Each number is 128 + 32 x the weight over its row's rms, rounded and kept within 0 to 255. Layers, rows and columns count from 0. Numbers have three digits each. The size before them is the row's rms in percent of the matrix's.

# down: layer 3 MLP down (transposed), 6144x768, rms 0.025, rows 1714-1766, columns 384-511
# up: layer 3 MLP up, 6144x768, rms 0.025, rows 1715-1766, columns 384-511
down1714 103:089108170138118074111086098173187113096130133202115073124112132096119078139073124109140097123123095166134169158076115121182161096099150053116095141085113101143075127150196054124108118131175123136098135104090138128149102128150185103099122132179147167141136096065153171179106150144143175118133075078113057152159068139172106230133166133119049114142118149122192148110113088082117125128127
up1715 095:141138101118164151119203135053115154164162151084101069178076140085145164140154103132137162200118121143129139112139153165042084085140141114089124086094133111118130164124154167138160137125046139181175161112069105151108146120112118086131062091137111107139118106116137161125104112108127107105164167102156116118141068142052154135147101144169134137110083097118070085110079137136076127138120
down1715 103:114166161183151131130154120160161109140147133142136071166135130100079101139128117116094101130128120145065199128113142153121124112130200091118134149134148148132106161159164121097178084135077131120096127141159131117160147101089150123122117077113110131105130122132142087117198108120134139150062116119133123129097107134093099103095143151143148102104130135120180149133179087149143122118102
up1716 142:141140112114112121094177155073155099027124134101173139113134136092119136099122102103193083094109083106110176147154104109095182160183120140117135145150144159142147126133125138128119164162132142122100112088146130081142154141109122147140124117158109079111100196169136132077117099081096109117107067155107113125196213132147111166147132138133107118168115103148124171136098130131124140130099
down1716 088:141093155139142155135075119181114158228141125149086098149115119148140084143122157192084135222176157145116113105112124125158063131102102111142144107099095086155090095129131129142149122116125121119127164145137159167102093099146126118097139145069147150125164101074099148156169152191119161113157175107152146127068097124152136102150116120104159133103145123097125109126146146120136107142150
up1717 083:158174122098138173132119081154104161141138106098121150158155174149094125145129173160151096146209122165168114062138234104135099108145130113122171120115112135178105095106110151099093107113083154136107135163118121110133123119141174153082114114146110138125115105136085190148154163125097075142091087130139182114132157161132107139116147188168163180154136122143134107075113145132124147174105
down1717 098:182122128148119085146161197091123083139119153164163194065088191131143098158158099122058070116159124100116069121067097088123109134128084147147121151100125098109152187093146166100138090149126090148132154125162083143131151110100067101106152109151174088144119112100167091140118126167157111090107154160176087153107124053137105143063209142157139148170159164093121172126169021181128093126130
up1718 111:135150130145083139103120143086145119122161108108174058096060107119087114112141129138120115093091121182164121066120116186141163127168094123111139128091125085136139103150174140106143165125109175110109126149098109122170157134122169090122188147128178119111117163084067090167094114116155133200117147139160157149101127128166131106127099144158057149132151110136164083131061104143106088148105
down1718 093:094119162117140130148186162146133163135157165143120156157157098178171144119105142136114128131148125086094149148092142081119075132111100135184149120149122181133150174096142104185092104092114107151110135124139115114114119133176147183141073144126142122138124130126175132118172151156089150106119145121119074112151131123049083147172173131081185125129137153115050143136153194123132152126129
up1719 100:171151158092124090154130166145137135133085141124137116127120133177203122105111155141149058100160080122159133111143111109158099091063151080101122123130064138149089127121149139157087161116109146141053113139108156178153083152114160140105110188072149158112103174134079129123041074150143089144142090134125077131167145105109072178207207165093217134154144131127171150086098122154160100088136
down1719 106:095074156163180137113179119135107116173118136076151110128154103118119079153169134075144105109102198124175108123115085106145124143154105154148137102057144084104201071113142146069101139125114121120120130124175155058079140119156197115121151076140084164093079118113151165132148143124125156084097141062125155155165090100123176152070144151077098186078154117065097143151154130141160163093065
up1720 095:122142146104130137110166138130055105131154185109070162121153162095145161144116228138142147156157120050081105112112094121117147179158125136189127130112118123132124154105143141160117124114177132103097098131147146147089121146120122142098102119117152146135147135137105099121145100120102089147102082143145135138088119164149117136110167101118098122113134163078112136173123115189167158091123
down1720 111:145102157114081139156140137115142129091060109103160094064156160098112174064167080140115078136173136089129198145094139151119155162115136134054150126171155103134150149111087151137161140145175113127118195095188128138147064116146144145179103072130136126123136160134116165148181136091087083091089164169164108159139104170140128064114136107129107135081132187177132095123139075104102126113134
up1721 110:150090161131134130082184155134169170221174108047199144149112148146083139114059137161175108130129089146129183134109167127145126130112174152132092113125147098123105129142176125085165047118127070147119139120137088141139140144130084091110167126150152102139161133157091188169077111105131129130123115139160159096195098078132131106098159085077134128116122122150124092110125120093108151185124
down1721 096:103129134092132073202122070116108082041078143160067129136134122120199131158147128118086147079115136156138097100174100154097149094119092118096121150132157121146150206125104185139123157136152090115102098217075176163147131193155155118115092110142108170120107120148163101101149165080116188095105202160158152153142180181131176140124119123185138178128108171101135096172117127108134124060166
up1722 087:135096053096084162137117098169086121084135153187127117079131152122089188129150110111111134109114126147116142088112172164115096122072136149137210090091128106103168196140135155152108108111134063156136173117194105184130117107115123105168196092155148067117149167122161103152104135115119149155161178125099181113139125134125140147118171121145146201130135130116144173136176114125141167103121
down1722 097:110098128141072102206181053108144123102130172092109106154127136170140130148096150115067078148060085091097130106127108174096124136116148115097090127189104116150195148189098065121150168102073150160092092085147142165109132151088145110136155182080101128158127106107139136105103115149151151159119123083156132101115143108189111150148064086169142091134147145101133117147145052060117099172110
up1723 096:096074114118061096070192103124123169125136069125170105175152084146121148149121107056117121128158139110131145132124149089092172115063115151149116121102061103118137096177191152135129108130075097109137114151093127154129115185163184171118165118094141082117098062117125123119165149116159081150180137096151156108143088147182155105102133136109138175177113131102129106128139082143080106115102
down1723 108:094108152101236127142089092060141123176079168098131103100155157121125022128219177139090161105132105056139100136108134174125131134149057073203169113168149160098064154068195110135139158095145126107121156164100083130102151121177113093217112125130146172150132130087173186148111096111128182126112102151084147142163168114107134111150146117131101087155176133081148116086140127103155051111094
up1724 101:124137147087146120099151119091143102147158079091106137121113097154153096129118085118080132064171095181154125182188085152103147136144126117170143113090130100137120181174129147154135087175117103041126136096131120157135108161136173132100115110160110186115111165135178154069147087147095132123143121108083148056116129106102133102121127062080129090148109137122146153113142094129114144157148
down1724 101:123159087183076097135134128197042157119119143145148069082128137116153169076164132141142064166126139128109125139130158111148132116166095200120116122169104128139117082154097092164099160114092113176120159112151144135132070117102058200133088158123147170091156081146116108176115185081126075161077170156177080140182150145074105127122136135108125186121123105150119086113087148128094132070062
up1725 094:159162098104116160098085102145183143183071167057199169155120161137139144093084122131084096127134120135133158089157177050075147166122143146183110114160099124104145144086158099093140231110202142142156117137112110118091137092145142108097083151134136104134114148128150086059128139137161097100126105096102115160170141109181091126127141149157146144127081106139118144146109127119154108128127
down1725 105:103036078151161094127130149109185115150125134155115131145166159095091163097139133153062113136134105005107168093188143095161125127146104134157166115089145093080101120153086113103157106123129140191074147226207116155141124114176147131083152100089200117162097126140226135172150094139156088084120149196073092164094107105075123079139121193118125151137133121098075065158125146134165141124165
up1726 109:147116094140174132138170095120136140171163082118092149102091133109104134083180128136105066089119117067139160143114158051103144160128085075152140118095108141087131101070112066160139084128152128156165083087064076136135118124172205168140119103111141069107093128125079116178073147138106093123160167109123107111114194152058117099121096190145155073123192099078181138103108137116103091117125
down1726 103:091122201103114093109090164164128095106096128102088131144135138070137075128118140162203183195117111159077110121099113201183110114156200120130136124141163114145119187166097170094158149149095120140097144154109164109105110126132101091090139133102105109108144102114122114052215150113173199101112128103114124097119085107159134105162182075128085157161094195149099105078135134169130164146142
up1727 083:135066123073116160090148135177166093142123145151090182089115131135170149183146053116099114147067196072143119161151123108043082103137111096099175122081134180126161187127082122132134131124082087159157146081156145076097114089202127181162172078117114130120059099087101109148139177124161074087090110124154080118114109095110109108111166083065148175081112112145120090130124098117132103150119
down1727 094:093099123123121054103109072141119139083127145117152094139093085123168103101146105159168121099182170107071117159151140171149093199112098120189115181101194153134095065125153127134154101144161110169173131131113123146128161144177094112141113144138165155110083095134105128154049123082177161160125106100172098187055137112128116068110144103109152145153179133109167128127122100170090062041136
up1728 101:104091114113162173121087119124179153145118098094176069177086160095125154095124096181139066079131073116113139102141140102059116126097089137145112101162180114162148137120188082061141098111082146175139126041085164107146129155084100099083131107121091105091150173145107156113154143113146086100075127134153116110151123149166146180109093128125116164139152149169103093183151059151157115140103
down1728 098:107137147092070137029139080168123081101145116179159176167119126156119094136181159142129179081180119118191144108107098082105136147111106132086147171066080136081129129160184083156090144146164126116126184185117132135114112128178160093104098153140197100131097048133133183125046091169071141112118110173068105160079138137133108098125119138122124107111183083101154189120092105102122146130088
up1729 088:184108144172063119173183117168074114163093154136088129128083064124067089171076178172106112125085101138101134162143125103116083114174099143112114121135136065123108087101151138042105135182118187138125093081129078094171142130161166150134147114099114127140142160120143146084106129094147092117100115131112093104148111150128154041124103085113116166126180187189119131179127145012103130075134
down1729 096:135149148094087105069134145102135181075117087110125169175178136125135106156166103115120162094124139125136106214121095143175141108113125126125074082165128174135087143115150175093143082090149103149125151221133104128130199097084091122088123148125151132115130113151105129095079135128116065125158149100125178164169164125129133092153138119095134142180095130113179126169146126175113134103108
up1730 099:131153156099080167143137193185121111165169123168112085099151133112154150109119132183130172170102128093058124099178145088150092137127146129117149116082117178141112156165155123094132107094112085157151083154167097113128079098107096129197173157082187113176066074101165184159097121163191117109128155200116148091167175110118131116151112226122137131136128131104093171112130187154098106145120
down1730 106:111094172055142084179174135089126103148143091096107135133130156183132156149121150117116132097090117084059148127097095133112102127123082100148148164175070141160127171093106159068128157103156112133139128083102112125124211081131138092071134135145095119195159199167127180111148123176156163137129112090112142108191144093085088089097110132127155105166135105151133192083160086140137090122118
up1731 099:117129147168154143121139126086113160129039108080110117079121106151096110093136130101205116115127127151185148130165156169155155158115130138113097176149151090164105134105072150170093098120121097111175128115087142089113088116106113154102092145134174120127052060131082119156080184132156111099155120123159176157155130124090145087159119107158191146089134168159130111089181177132104088159087
down1731 091:158129178117119115123125072112138102138182134148138170188142161111145146171107174174128160136140125136091126094095103067118096127063127166133141096165158153103201122148131135111107104167191098124141136125151092166130184137118151078119088094108118121122199136130194109128166086145061161176106133160114092124090148163123133129120187131101148096174070114103096128134094092128129124097181
up1732 101:122194111106157186125163139198137117147121138092092092088095083148103215172115103129088117199164099129085086202156117132107169155145129183132102117173197096131166119108074145163138180090107110096052057142164149091110053145075181113158145138128142106178134097120140137134153134150134140141171110145159117112084162176134102121229170173120125131136143168140184134133136147086163136107117
down1732 101:117103151181105118108080124070068153100156136099173128106137199091096018113188169122146084126167164143125150099059154120159107128115079109119123120093140116064094165120137112106093121120141089184139118184123126116160153092174157109172090101167160147109166157133151140100111121099168152119052099121125199166183072116108148122103112126140068134142090065090095079126131129170122136186167
up1733 100:146088155128170144068101109176184086172074152127120162169102112122174145206057202210146100181131138171132152185149087158125102130122100116126164140102142127136160143160035144146142109123097084094124152097133131136124076099122198089168126112084123152159072124147093077126188152118135070067131093107141149139097104096137103114089065142135166121074108176096098100151148136132127163133113
down1733 104:109144113145120134104192146130087167120101096114126117165059098171121133171103111093126115149136135121109110092150148119159122153108105128142128107127150134179094128185155095118155119149134154133148128153104135096119112173136078147163131118146181177103125100150100120094154143124132119119079158109140110173135115127117100135143146184172081151108165122108124072133148070132111113056148
up1734 095:064170131126148122143097164104155181120140123145142200097147109106114171086129133123142133109076166064118128121128097101169122140093111136104182123144088126140117093130115168075178112135152113082142113159138165144145216133069108155155072123160190166194134103055066187129066151113163105098151156044161157098130110100116142128177104110177092114097147126116142146129156180132161167153143
down1734 104:147070084112061202076101144138128091082124094116140073110113164083096095158171148118116154108166164164157049167118071115107139155118195160172125101128144096100124116087157078198135087130093085111128105142157129141128148117148124154165122182136131083110082111112170126075147183078132102135101136157131062116159121113142063119151156159117171128133080155147130075128066167072084056125139
up1735 087:155152166166122166147121121103118176130120182084094170175140113127124191143194121088173157149133198082113100155132112105147136138104129017172120230127141110115144195173139181113098115125128132113155135092111150127146132093137157098102143141131144122181148100087096075100146124160171117125138125116152106166152174143097146122164132086112136148139074117132148127123137083159192142128160
down1735 094:161181101030125140107133123148100111144088147127145145135122154116173132117109109159112153088136116147108171024145107191088135143110168180092122096185149158114169097127156094116173102082128130166142173181168135110079112111102153166111067181138100193115080147150133215123147154137144131184140127145096153091128113105121141105151098090102107162104161132136118176128109133141066148140124
up1736 103:131039085105160126090091123128143077131140154051148108158143150199164159156120084112142103104114118116115116115138071083128157104160135106111132138099097052095136129055095152147108104111139040117114179111155089161102082052139119123136093165138185095117166098160151105087128096146136131107071132110199120125177128158071123111157118109134148122127110099150144145111126148095231114115130
down1736 099:175177173169140157180080125114080149139094158197108119091108109096160169143135151153109157129115073100123185140143133157143140119112084167133069094123135132131162107141139139151177090137113122081128116142144123115135124129144128141127160134132121135176114136120169117139097100100048058107085077138043134144147071157134186115062158112115156114179171107171094160085110075109053109161129
up1737 099:071161180090145116173106084140130145125109118091123106108114135089116078146130128119189119186109075114140115159131137136146125131145164129101097159092143124098138088072155188190108109099111116119143128096065145128123131143108100086120142102073217140106176140146059142113137173109029102122142092117086101135109104134170120125119131089132097165129147139151050120158086067097123155130097
down1737 099:168147117142136162159089152148155144164175078144126152161083113134148141108138109098112120081158194139119124143128161143087131121102146134158065144175083117123116207159172076086092162150073103112134120145130117163070148133129169149161111153105102130149109127153215141160109104106181107178050165135121182095188141076136092153175127173091105152165076115108144104152145124186111112082073
up1738 101:137143077092135147140167145145115115143115160094133114106119132093103159124109073126104109185109082080076120067117137098141104087174152098101144104219091152070067119188193152160104056140130109127094084148138151144182177110103119111109138173140121139143153176108103082101167123131147080168081115145171102074159064121100082114109122128142126127159108111087119117141090109105120169157095
down1738 101:185128184093147109107078135128108121077133109155108146119081101132151096120137056137116150138105189090192127194168112144157083135083111115117098109109126095136151116127121136153172121138133147123169160152122070095127113095183112137102110165074162127132128157143093118134118088107114125129164118147150180122087115132091114138100206183132167146143089064157135185112158082164136048115112
up1739 099:101104067135062144116068134137204107089154161102081036138166171140112119149204129103153113142085172122149139082163151140099149136169132090115157114133167101127105095167185155108095134153153114216115146156125081149100116137160158127090171100129123107154143136113077154106145159144105144080137190155131161126088113089158097116125130175145122102162084125115132114059160160126134138120126
down1739 102:113138115115130127133084097160118154118150157101152176105082101181181161080129097194153113075138083118094172119187073194151120169115127144145073167107128099136058163084145094120170095126100165116187114118114098140163142155109136126134090148177156080156133091124157148117086095151089117140106050084150052152114093154120234126104125110113114129169124082122156115117164115125132177166115
up1740 095:078124129125105173128085084187090157138095074132100145123124118216181131118153154146076089139109151145076155149168103147113148126097183141020140111116157114104115114117099128183085167141170145096118119119093122182083152182135124139184128120130135125101202120136057107110157166112132119097132156128132107168091071191104092158094136136151086083130132144128119100173120156112105113122138
down1740 101:187160174141039134178138129157163138069150167159159123106134132145066110156139112089144123150117124104174103125111183131131138141093064070172098140104100168168093117148115114097168050101074167109169180095112114127162119138140120081103114145079143098130103105111136156126071149126125121123118172123144175160126165188099134099117075118096118083125156181096198050182116151131166105158118
up1741 093:111130110121124130108131105164098098142087136164119145145142107135117157170104101104090107154159137094086225164148134176097164142162156124160134120166145181161102164125192122139100131133134144118097159179079142195161118107165143145079094141151117120117123100155124176082146133104122163145171131085119081154084144211085140141139127152139120095163141095168159140200139081094163091128126
down1741 123:121069108049173141165139074154124151118158142142130124117171126134159143163129118126151117140146164109074176127128103079123152085169138142165170122141126162119113099169121119119114122125090134102129131190114174110122130099174158145118059128069163127105106160151142184111145125131146119145125126132151164120085162173087139149067106123135134164118172077163152094167095066141160103102095
up1742 093:103089140181130125127105100148127205178118133150104172158105066077070154125144057123165153052122152096156150116076159182127152093157087080113176107160126159142114102075117152134114140090139131152152104154162169156129109098116122100144147097133094091143148110104110091096142157143120117132145070165141086134162087106133143126178103127067144163118160084156088187116113194117148143164154
down1742 098:132169157073121076113158162112066095110134090081203080165146133183137102147125178178111118135162183163123140092166129117116138140141113173155113111143154136162154101148127140078125117137094106185209097103131146105092152091090107110149140122111123138136135150132123149101084108091086130098135207165200093158158109123125115120136099120128127134132102067129122114143104176152105106186102
up1743 103:107135135160131092132077088129132189122159153162097163144160141137198135158131168159178108113032140064062135177055094189125210108127084096109123165051131126125147134117160141133154183118131133138093139177120159167167125113136120117100137112117062136184124189119084179102124151137132085143115143123147102091136103166132155172099166142158110093129125143145130122133102074107158151138172
down1743 098:104116111139167159088105151118131119145013086092156076146129117134080111066141095128139138106201087182124162115146158104114077148170184118116136081162151143112119133121118121201119116156127153108094120093140106131116115105087140145137152151156193135075171091094175094167082143077161125150144104165130179106190068086151115099149137149112061137079175097176136123136151151166118182089147
up1744 112:101113111100162142156147131090110109129122130117063102052155091144144095123109145119125127161101191175119123107132086099111119128178094112152175174098085099145158170209169110176072154157139103156088136128126088144143107119128214095143155108095049108160163134102148149151144151142101098121115141074148170175078143150102131148208117121131115126083119123134094076128114161128194142130142
down1744 099:173118126107126112160138133144172109127117106122115150195149219127136167134138058129110122075129073099114149161129206159160131083128129141098130130182226160098170114108126123134165109117150158119132089101184146115105163174094065181107107173170158124097122160104153059119123136115128131116117090166116120099162114088140119133141170145144161068105150182106214138140097134113124198137145
up1745 090:108126086081156144092051066125150164185090088121130144210125109115151098134114070113149136092178097178171102117087130112093190068104147105140104099144152137140157164073106165091106187090106124098067140118164125131152071092076100140142141140145134126126111048181188155120154157151112097101106163142107215158137116135145146126064138110090147084154051230111134125138113103117183144099069
down1745 101:099129122119171125161112090092117047078158197159173131104125119145130139116080181133115094155169093099096123138119114115167155123193131120145056151120150114091109138120148137134183094114123193120150132068107124144103135151129177144160120100087124129084138139154111155134127074178159107180095074139182119103067125157096114124091141089119100090132134143184150136055144081160098089095142
up1746 104:083144087138069101101149134115138113141122186119131085118156109114140102109101091072154123092160098138099130181124107151094108092173179141143112070091096158139119093164165154159098152072096163192137116132119133145070141141150037142146108098164109162110098170112124091108160154120143140090074183188120132138147109161087112054195113112151104088170137157181122102120163139133096196147084
down1746 095:140138179115134162157108123163109149096147080109123163151132155165109100159177147182095108142135133119145146087155162084142153176106127117077146181133167125134135142130084086116181105130169139049083127112131110105153138083054181124114139138132166117160169117169116158156089123144138125137196076135130125134111146116155165141047105162166140125093098090082108148191095128146138096112196
up1747 099:170134075172115128105079124123108156130122193189152055153120142155177113165102152108071095149129121122128105106137112150124165097154200098135150124117173073085136117080139129118166146106111079097136156184096060102077123129142171174184126163100148163105121089096140075080158096138071132151091124055136053109133203164150095143114131080114120116138143169203096141103188112078133148110153
down1747 095:113166089093066130183115146105096095094125061113069222151105156090126144115154108184115126119149133087185147137133136123178090150140066152119066133125136150140120130190114156125109182115073160115139106085113166181147127123138035104107142077138133127155164178177136201168132177145234043116116131176125142101127109149148169128137115137144205177156174121103107087107148076136131057146153
up1748 103:096131123169127105125175145103166147118123148143125167140131174127139100108122121119157098082110193119132120182120129119180147142152117146127179120157137093144149088168106119215122111149175214099150182203148142183122076079130155123094155119123154137135079144123135130176112115091128109115189177138130116088135176135091109153138166075123105073118103118136130163112130142056167126127140
down1748 131:081165065152190092108107165089119141151125148132198128140175112059092140060119102166138141107088093136117159132061178143130132122104074162157125162169131131133089185155110105107119111128120139072133143177221115093118115129065149096114100165159130123123145108120129087152122135130146113194127127116118097152112102175109139137121082146112095104153170101087116149157117133124176157113065
up1749 095:129127192186134124098163152125129132161111096069073184117104155115121115145156062190114106121154152133110106127163152155081146153095189194157121148125171214124138130091204092100089171089077163118183119145179102172191204154153134121146173095143106138140108098118121132092126146075115154086126206134082137122173148107110233112080102153145167083139138203098110163145127134079115115105159
down1749 098:186083041113181151146123088092132107124135180113165064108102145111135146188160143147056120105108169118130133142109096118151142131148104093113098160153057078088097123113110141148115108099176148171139141106100201084186129123105079104106147118123111152139144111147142051082167111147180143142131088136131116097086100142110103158153150151135141193108074148134080041120100105157152179155124
up1750 098:162110094152113103131124137096130138099151097165145130156118119184136151122110109121160099142140136073186123074121129061163121154091166120123145175118119166149088116081137150157174145093057109059121112138149105105092066194151120152154130091142126116149124173143085094090108108100126115156131144180139172052139115139059130162141119109151155138105155070103145127124115115087121149099107
down1750 109:128196134083091118102148159141132112141161103073099115134162135145150187113183155099169143068177117158124208156152040108107104154111088109096151112154123168105111118113148129194105128119165125103128175077117079142143135142085072127105053147133141154128104089176162104211114206156204114161176102102109136104145113093100108161223109181136087163122106084153127128109137143131097100105155
up1751 102:150122139086119102148166132090183106129142075081167151091181098125093161129134170140072157127140177135095066122144058117086148103137037186103135122177096126100095135192207095168153171158100116145165147172085175138148115120159147162135125102124159128140124080226195109111101105176195147086092148122130167135099156144131167142145117126149125142088160128175126078169127148063113128123146
down1751 099:173092089131166111112104118161124155139116184181111100185123103103128143161160116117166089117070072096121177139109123145177118140134139163162057153139144176155143092113114129071074087063132127116100128116188094101057118150107074106105105101157074108066120114101077174121176102117094128178122120112128160172079171139172064159078108163155173106158126175068138150129133149142129122126115
up1752 085:111183140163082102150104147156128115106154149147115141156109140060134132100154197144114163140156160140107110199137059149137182146138117114133152153081134161074154011092156088152109190131120188151103109181139160153151104096148065134178099121119179105135166111124134164123130096111067094011097134134138115113092093136108155162114132142144042126112121152148119127102169171095134122144134
down1752 102:160177131130189130121077134153087130149068079159130116129191117172180127129079128094134132141125171147167121156144231075155144097169105139148116074118111130146126143099150119104082183161116138148128130096138159111104148137104173142149141189138144153102110102143152136146155118127215157117123150120090157136150118203088110148111166122160064154195117108136134136139150160209154132108121
up1753 092:129147129175165136090111125183143161128099128059145122122141207096077132081086111097151128103201139163152138115036120129143121122165117087121097074169164096111131178141078149160137164148130116087158118106144108149062139119103108161075093134158133089159132121160177099089124134135179079165134089157122142150133154177116098105076097199119073091162139120096161151105112183127157126152160
down1753 093:116106087129119115157105123063127085151117155148133114113164030141142174132132091108159054123116154132082104104121143133136138088155175139129117172127094125165159094131140122113091149108143182151117167152157186115161146175145151076171114151137083161119150157102150159145192121122056173099134134119118104146145107113145110165175146124141112157135161088134114137128120172089131140124169
up1754 114:121059066135080146084121106130132109114168087173104126139091096121135198100128090072123101094133124161168082141133113097108149081111139120159139136136155118138150136090163145162111103139170131165135106175188088106147127127125082111104128157149152152143126080098135158112071117124116201089107122127187168133106114132084138177152160138132142095151129155158148038139125110102154108132082
down1754 124:119152163106177111145171109103120164101145191208122137113139125114172168138045099119156167118112129073127160148094120123112095123142113132131113146075155136183099137192133185132135093149150119157146141103174170108075032128095126114143150064083055103118097144096115089173090110099117114136140146094118141153118170155156182123081090108081166130112106180153088186129169151075158195114077
up1755 097:138083128144102043172090193183161077123085130106138115117175153161162137125099083102144076151132143140160112094148118126102133083083133081160126107158196092177091117074092129097143116201157110161142111175122132194174133126171112136120106079114074180154079125133141112116185130155173134144098120170138178161158152137119126067173111157087130137128125134096092121104172165194153126077083
down1755 095:116172138056125180142125113142108174146142162142160136132110108135133106147224137132112164117070105129126108143166168104140134213150113142133088126131126170152133130123171202142126126074098169123073129060156113099098144129093113174121142243139124142075128170147128161140134190143109072131159140144099125122078122123141138090103159106155099068098140136139156171104067127111081133132135
up1756 096:089081100148129118143169115120133110126181091131140164075157111093176133178178105187118136111079115130113109109182121123107129138143149171101098171141111099156200160125125124155065154129124119131156173079150152146077155135192078152129134127094149107145147104110154103057096111152084102128138167160082131094195101166154111136094160148123197143142193168180109144092139149120089155169093
down1756 112:063169133127138142123113141068146113142101114099129113056105129116173108074144136144176147095139141103098125146132156156218130158122193104130160135116150103064121177089124106144100075090175119105129067166074119076143071153132133171126162151154187144138159120106181127138114172106110133139171072122119127118141155156122119124062119128127081137132070140104152147085137165096182127100192
up1757 091:157140142119104120087140114154073097141153106105212048102098126120117120124183148180065138148132137213145089131103158128080103094120163117119132109127098127181164143164110111138128141145095108105105168152121118126173197095115111149086130133129110150120156111179152129166117075147126176103141189134155180133166125126108110137163150126133104190168143164135106137158094119153142119131109
down1757 101:087062132152125107179165156168090119131082119134114213089141113171084200124111110127139131124184143101183141096074185095158163112121157121150090131093147151126109134112106110163111147079122172155135114132147150159105135155153193113141111150124166113161164158146129166134064093116153134091119125152116105122123134153140125129131105136060144129122099176113094172144110105129113125132179
up1758 111:107090129131150178158146130106178000190167102121110109136116161078087124122125174189143169212123120065170161197082160144182148107089121136121119127093110143100124161088205092179147157126111078142111193138130147156158164138093146213115093143105120109166105131146115163177139102134136156132117161187142109133098156149101121133117156151091138184114122186149160174130144076123179140117146
down1758 093:144116083142172110087129149165116242043074123119147125125159013116159146135105113113126098055121150185135082126172098086096114139171123087133139138147134075161123110143054097082131125153124156084116117085114106122062057143158059026163175133191129157082119152108149080100132147124122045155153107101137112131182116094162111130140083081129111114113138076122131071154071167143081092131085
up1759 101:114151060117123098135089149119127149111120196061101128125095116121121157101162153141102115155120105101116130092150140089119170128159150115172101036098128144125160132077127204095141148120209116119138063084131133125159131107082045118167052113141112125121149105165141100122110057134151160126170179135037188216099109185149100224111106143201129085103072138107139153131139162105172102102120
down1759 105:104109151169094139134059072153178107099140161127147161178146162146127149132082079098079153169115071215133099116143070087122136169151133091100116141115116147215128161114090190144100113098156121132167085072108112090087119134107138180163111151141110200110212151146158172128118170096044107076107169111140127159186133146148165133131124186175129114142110106066159097114189122167129132141157
up1760 093:132105081156086174164163194111140152131080098188066151181096147145137108080129131098104133191110126089114078148212140159158112129143082134119181125163130170081081059141116143088149151143101053145131081193127092091086162121114123140122109164097097155085110138124085113114083096131125142129040092131071101100112161153112145130091100053092122099108181157106067140098138118080096156092091
down1760 097:112148167092148084109120133149145113078115142128108076126159133112089119153137131182128168129143169147138165128136151108118168183113132159130057149136129071129105136072122132084100157109151111123150125123127124098148101110145134033138064104145128129135198118058127129133134138115133115165166108136164112144135134142091114104065150110148128146125063149171184094177110107203101112130136
up1761 097:118115209158143150111120202126174149140137118131132089173203193120161123147114112139105147090163104158123101132157071086058124162091105165063140141139148123172150139092136168110138103107107142066124147107105128075134133134171079147123104103152116140111070173133119087143090084161140121180107123118131143136174156096103137139122141164080142116140088090129159124143105111088173146113119
down1761 118:053104166142174092211102124175072150184155176148158094091161113113155162114156128134081144101169112135131100094087072137076080085137177126106154208130119085130128196132158102167142099086103137096126063147114089124191039182128060130131198103087083220149144143062151120110159097129140147117163155123133104099121135135143116079173136153125100173144109121106108105174049130102166147070131
up1762 094:098136167122114108135128111127145142122158202127097119092136175063124136197154103151085178074208141122175165150087126096162142104146122223144171156107159164110103119149125085188129113121139107135134105150165149102108122136115157134094105079159156121110130156083133068141128182127082158113113172143139135112147085139137156144089128112126144145165162121080086100047115066119150090109101
down1762 097:099184124147181147101143128120134075104157094106116154143097109174165103117105108081077103138131124142098108094087114149142133140136147130144125100094126133091101094157121110145136105120054135156104147126141093145101102127141115121121166143105119211109127122156083073202071109113082108096104103127111082151158104164138097116193159130094044105090096177107167096197124129065103153157143
up1763 097:152076154101039158137124188116114149168135127131107153110206138086147127100120102111136155161086079165096116119064124113102114125083115115111161117137123132099115142122143111089163141082137145123138118194144102133138136139162080118085104128131131151095102184100088145176134144152187113106107147125116079138161084088136151088119141131146106111057142146064105099136156125122128157098190
down1763 111:092153139112140142131068134006188145185103121116148117092139096161122082123116090122141098160078114168127110114117118103128161108181113141113131079123141136093116070149155109091138142111155114181111154134091202116146153111156069152086153132075130128153145153114107157088167138152150166093119081084130096142077145134099097114127132093145086087145143108121181103153094103097175174153150
up1764 104:148145081113133112173132090133145100127114134106168131076094131134145094077170173097163148109160117138180129148134129144135104163109107130153113113146146066080145047108093072135092115140114172110145117058160086062123127188107095134155085193136152131119160139182120107143148130078101162178100159069106106065154113193154092147179071183151134165096150160138104172141138136132186124146131
down1764 089:152147129155128087077144144136117138107153143146075134168140074088127150128091094133111092101100146119127119141102134094077160115104140134148153116077096186174099154077112137097127147134117114154084158159095096182139099071181208174108153098168060150142074139094113102137149128171184145120117064176116139194100116107083160098120173094100154079170123163123140146123143137141107137163164
up1765 089:113128200095123141175159140158203133116142154123094143148193115096132170104110155088119124095176079142121081124183121151099094133097076100200143096177133139080178117113108135124142132138113133159118098091148167127139192200144147083144122161160161082107103100177129110179165082144094153137209075111157140124147122106175130166128114110207141143119153128130087105176138100145187128143087
down1765 103:115082110116091201068118159157167096122147038079163131114141092104135180091132097129107151125139131107169135093121142150130122104132126084147127173115161161061123175166104128171067181155132115103109120145174115101190126135086127192113100157191168096109137128129153082164083189134157120142159102134118073146177162092070053130136101137168086099102109065123164138107130119184087112097120
up1766 095:088049105167155127136116088139143152107130087062129138135153108113139115185113176122145192074154108137169159102127160155129150155124127059137127130195149106122163139145084138106119080146081157157111136092162140091135134108135109186172061147124132079139135125161183119097145112104117160132112163148126164116132154122171112139138217111174143130052133120107166077069128151106150143130156
down1766 090:109157168130108141126145118153136086162114112148196150151115108180116149093143057152157073171097134153106076174105152097138152090102131179116125080082122151126103081082121104085155116076164101092094130166169134128088142159169150095102174060146092146134140098131120107184097117149168114132098132085104148153139154116116164142157025157127128122162075150133136206123175086108128108117088